{"intermediate_size": 512, "vocab_size": 8192, "hidden_act": "silu", "norm": "rmsnorm", "lr_head": 0.00439}
Each number is 50 + 12 x the weight over its row's rms, rounded and kept within 0 to 99. Layers, rows and columns count from 0. The size before them is the row's rms in percent of the matrix's.

# layer 3 attention key, 320x160, rms 0.258, rows 49-57, columns 80-159
085:36 34 51 57 52 41 69 29 58 53 36 65 65 40 47 31 62 62 57 49 55 63 58 47 57 67 57 60 34 44 67 46 59 30 53 40 45 52 63 18 58 47 51 49 33 38 71 51 64 49 52 58 51 53 55 57 67 71 63 49 26 32 58 60 40 56 42 31 44 25 73 51 57 53 34 70 60 50 52 47
099:61 48 65 58 44 59 54 45 60 39 32 78 52 43 41 44 54 60 66 49 57 41 77 58 51 66 55 45 46 37 52 40 61 49 47 60 23 44 44 41 65 50 47 46 50 42 64 42 68 48 64 53 54 58 60 42 69 54 55 51 51 44 56 66 29 33 32 45 63 53 45 69 68 61 54 71 54 61 46 55
088:36 62 44 39 57 70 74 36 55 63 53 59 47 53 51 46 65 26 50 40 61 31 33 56 48 54 66 56 45 58 29 33 50 43 43 49 56 54 59 39 71 49 45 68 52 61 78 45 57 32 51 52 73 40 60 44 29 57 56 39 41 46 65 45 60 52 43 46 58 49 64 53 61 45 52 50 34 63 62 42
092:48 32 48 53 08 41 54 34 69 51 37 59 53 45 58 43 36 41 32 54 46 54 62 67 45 75 66 46 50 39 33 62 41 46 56 27 43 35 41 47 59 59 47 40 60 37 22 63 52 49 80 53 42 40 58 45 63 51 53 27 59 35 54 61 45 51 48 73 39 62 39 59 48 59 46 48 55 65 54 50
095:40 36 44 52 43 60 44 62 30 55 37 69 44 54 50 33 73 54 40 34 61 76 40 32 35 50 36 70 37 45 34 26 62 50 44 48 45 67 64 73 28 24 51 56 56 40 44 41 29 69 47 37 42 58 43 51 22 59 64 54 31 39 69 37 47 49 48 63 50 29 68 47 54 53 53 52 59 54 36 48
106:38 55 45 42 48 67 46 56 60 43 56 29 52 55 40 66 47 77 55 50 51 40 53 23 75 61 79 50 51 64 55 51 51 64 51 53 45 51 55 53 44 40 31 68 27 64 47 49 55 33 61 46 67 46 59 57 51 50 70 40 38 51 49 39 56 56 58 40 60 53 50 48 63 38 54 68 40 42 44 40
108:43 40 44 54 35 57 54 65 43 45 31 37 61 52 45 43 63 47 35 51 55 73 58 59 32 56 32 61 47 49 49 35 51 52 46 53 35 57 53 40 39 51 49 59 58 46 56 29 52 58 54 60 63 43 33 45 28 38 28 62 46 61 42 67 47 40 49 70 57 58 48 35 54 50 44 46 69 37 23 55
122:47 48 49 49 47 59 59 41 65 46 44 72 63 40 52 27 64 45 59 65 36 62 67 46 63 71 55 52 38 42 51 53 35 33 41 08 44 53 31 26 70 47 61 51 65 55 88 38 48 41 56 68 66 46 48 51 66 52 55 41 46 66 71 56 52 65 56 45 49 53 50 75 60 41 49 62 52 48 79 61
094:36 63 51 50 53 57 65 45 49 44 47 31 48 35 42 18 28 63 67 54 37 68 46 39 51 42 52 73 45 41 57 26 47 68 43 47 58 46 64 43 48 42 78 63 58 41 34 45 40 49 55 27 46 49 21 45 62 59 48 44 63 55 52 47 54 59 27 38 26 51 30 35 63 55 56 69 41 43 40 74
# layer 3 attention query, 320x160, rms 0.254, rows 50-57, columns 80-159
101:46 66 54 45 52 60 29 31 45 45 41 33 39 77 47 54 50 59 55 57 43 47 62 37 35 50 61 66 75 69 48 28 53 47 41 51 71 43 56 67 46 47 45 47 62 57 57 55 63 44 55 61 74 38 72 53 36 47 58 53 74 51 66 45 51 66 65 54 55 38 82 48 55 66 45 40 44 43 52 84
089:61 41 64 51 77 65 53 73 65 34 57 64 42 45 70 66 44 36 67 50 48 57 62 66 55 52 45 27 59 42 68 34 54 55 49 54 32 52 60 54 60 44 39 65 43 47 62 49 65 60 60 60 43 54 61 55 43 46 67 44 23 62 59 55 23 52 45 50 53 64 51 22 52 44 60 60 69 50 44 37
093:50 69 57 45 21 62 53 27 28 58 52 37 56 55 54 45 65 43 62 56 36 33 68 47 56 50 51 59 75 57 56 41 44 38 45 51 60 43 40 54 41 50 62 40 44 54 54 47 60 33 38 45 45 45 59 60 34 57 66 69 67 31 35 69 56 72 55 55 54 63 45 31 45 70 45 28 51 59 48 68
102:39 44 32 48 55 39 43 60 64 53 42 43 39 63 37 45 47 67 47 64 50 32 41 43 59 55 63 75 66 39 54 47 69 61 48 25 50 55 55 51 57 50 49 81 41 63 42 80 32 52 59 53 55 68 50 65 53 48 45 43 39 55 74 58 60 59 40 44 66 51 48 32 71 46 54 62 41 41 54 61
110:64 59 46 42 23 67 43 37 60 59 27 30 63 40 64 51 68 57 62 48 38 36 55 60 69 53 70 40 55 71 58 49 41 38 43 39 56 42 39 44 38 45 38 49 55 39 46 36 59 53 52 60 26 44 59 58 78 52 49 58 56 42 59 64 48 44 54 63 49 54 64 42 54 63 60 45 41 65 38 71
113:31 45 59 39 50 38 37 48 65 43 54 42 57 39 53 54 36 53 48 39 34 56 32 52 23 49 39 55 50 42 48 47 54 41 45 45 53 52 58 48 37 63 60 57 38 32 47 76 34 24 43 40 66 41 53 30 37 57 61 52 53 71 72 73 58 68 64 59 57 51 29 33 28 38 24 65 35 61 59 38
117:32 46 45 31 57 55 30 43 53 49 68 41 59 40 55 36 51 57 42 41 47 47 44 38 47 07 52 62 43 54 78 48 42 40 40 57 37 64 38 40 52 48 40 42 53 31 62 59 55 79 38 74 48 42 47 58 62 36 55 40 42 30 49 46 40 45 76 71 47 50 71 53 68 51 58 53 56 53 59 43
103:40 54 47 34 46 52 45 59 34 66 49 66 77 56 67 51 37 63 29 36 42 25 27 42 46 58 71 52 34 52 56 70 46 38 52 37 45 58 58 51 60 41 76 55 45 44 38 64 43 48 57 52 23 44 50 60 44 63 63 28 50 59 52 35 34 47 44 32 52 37 65 48 50 46 51 68 56 49 41 49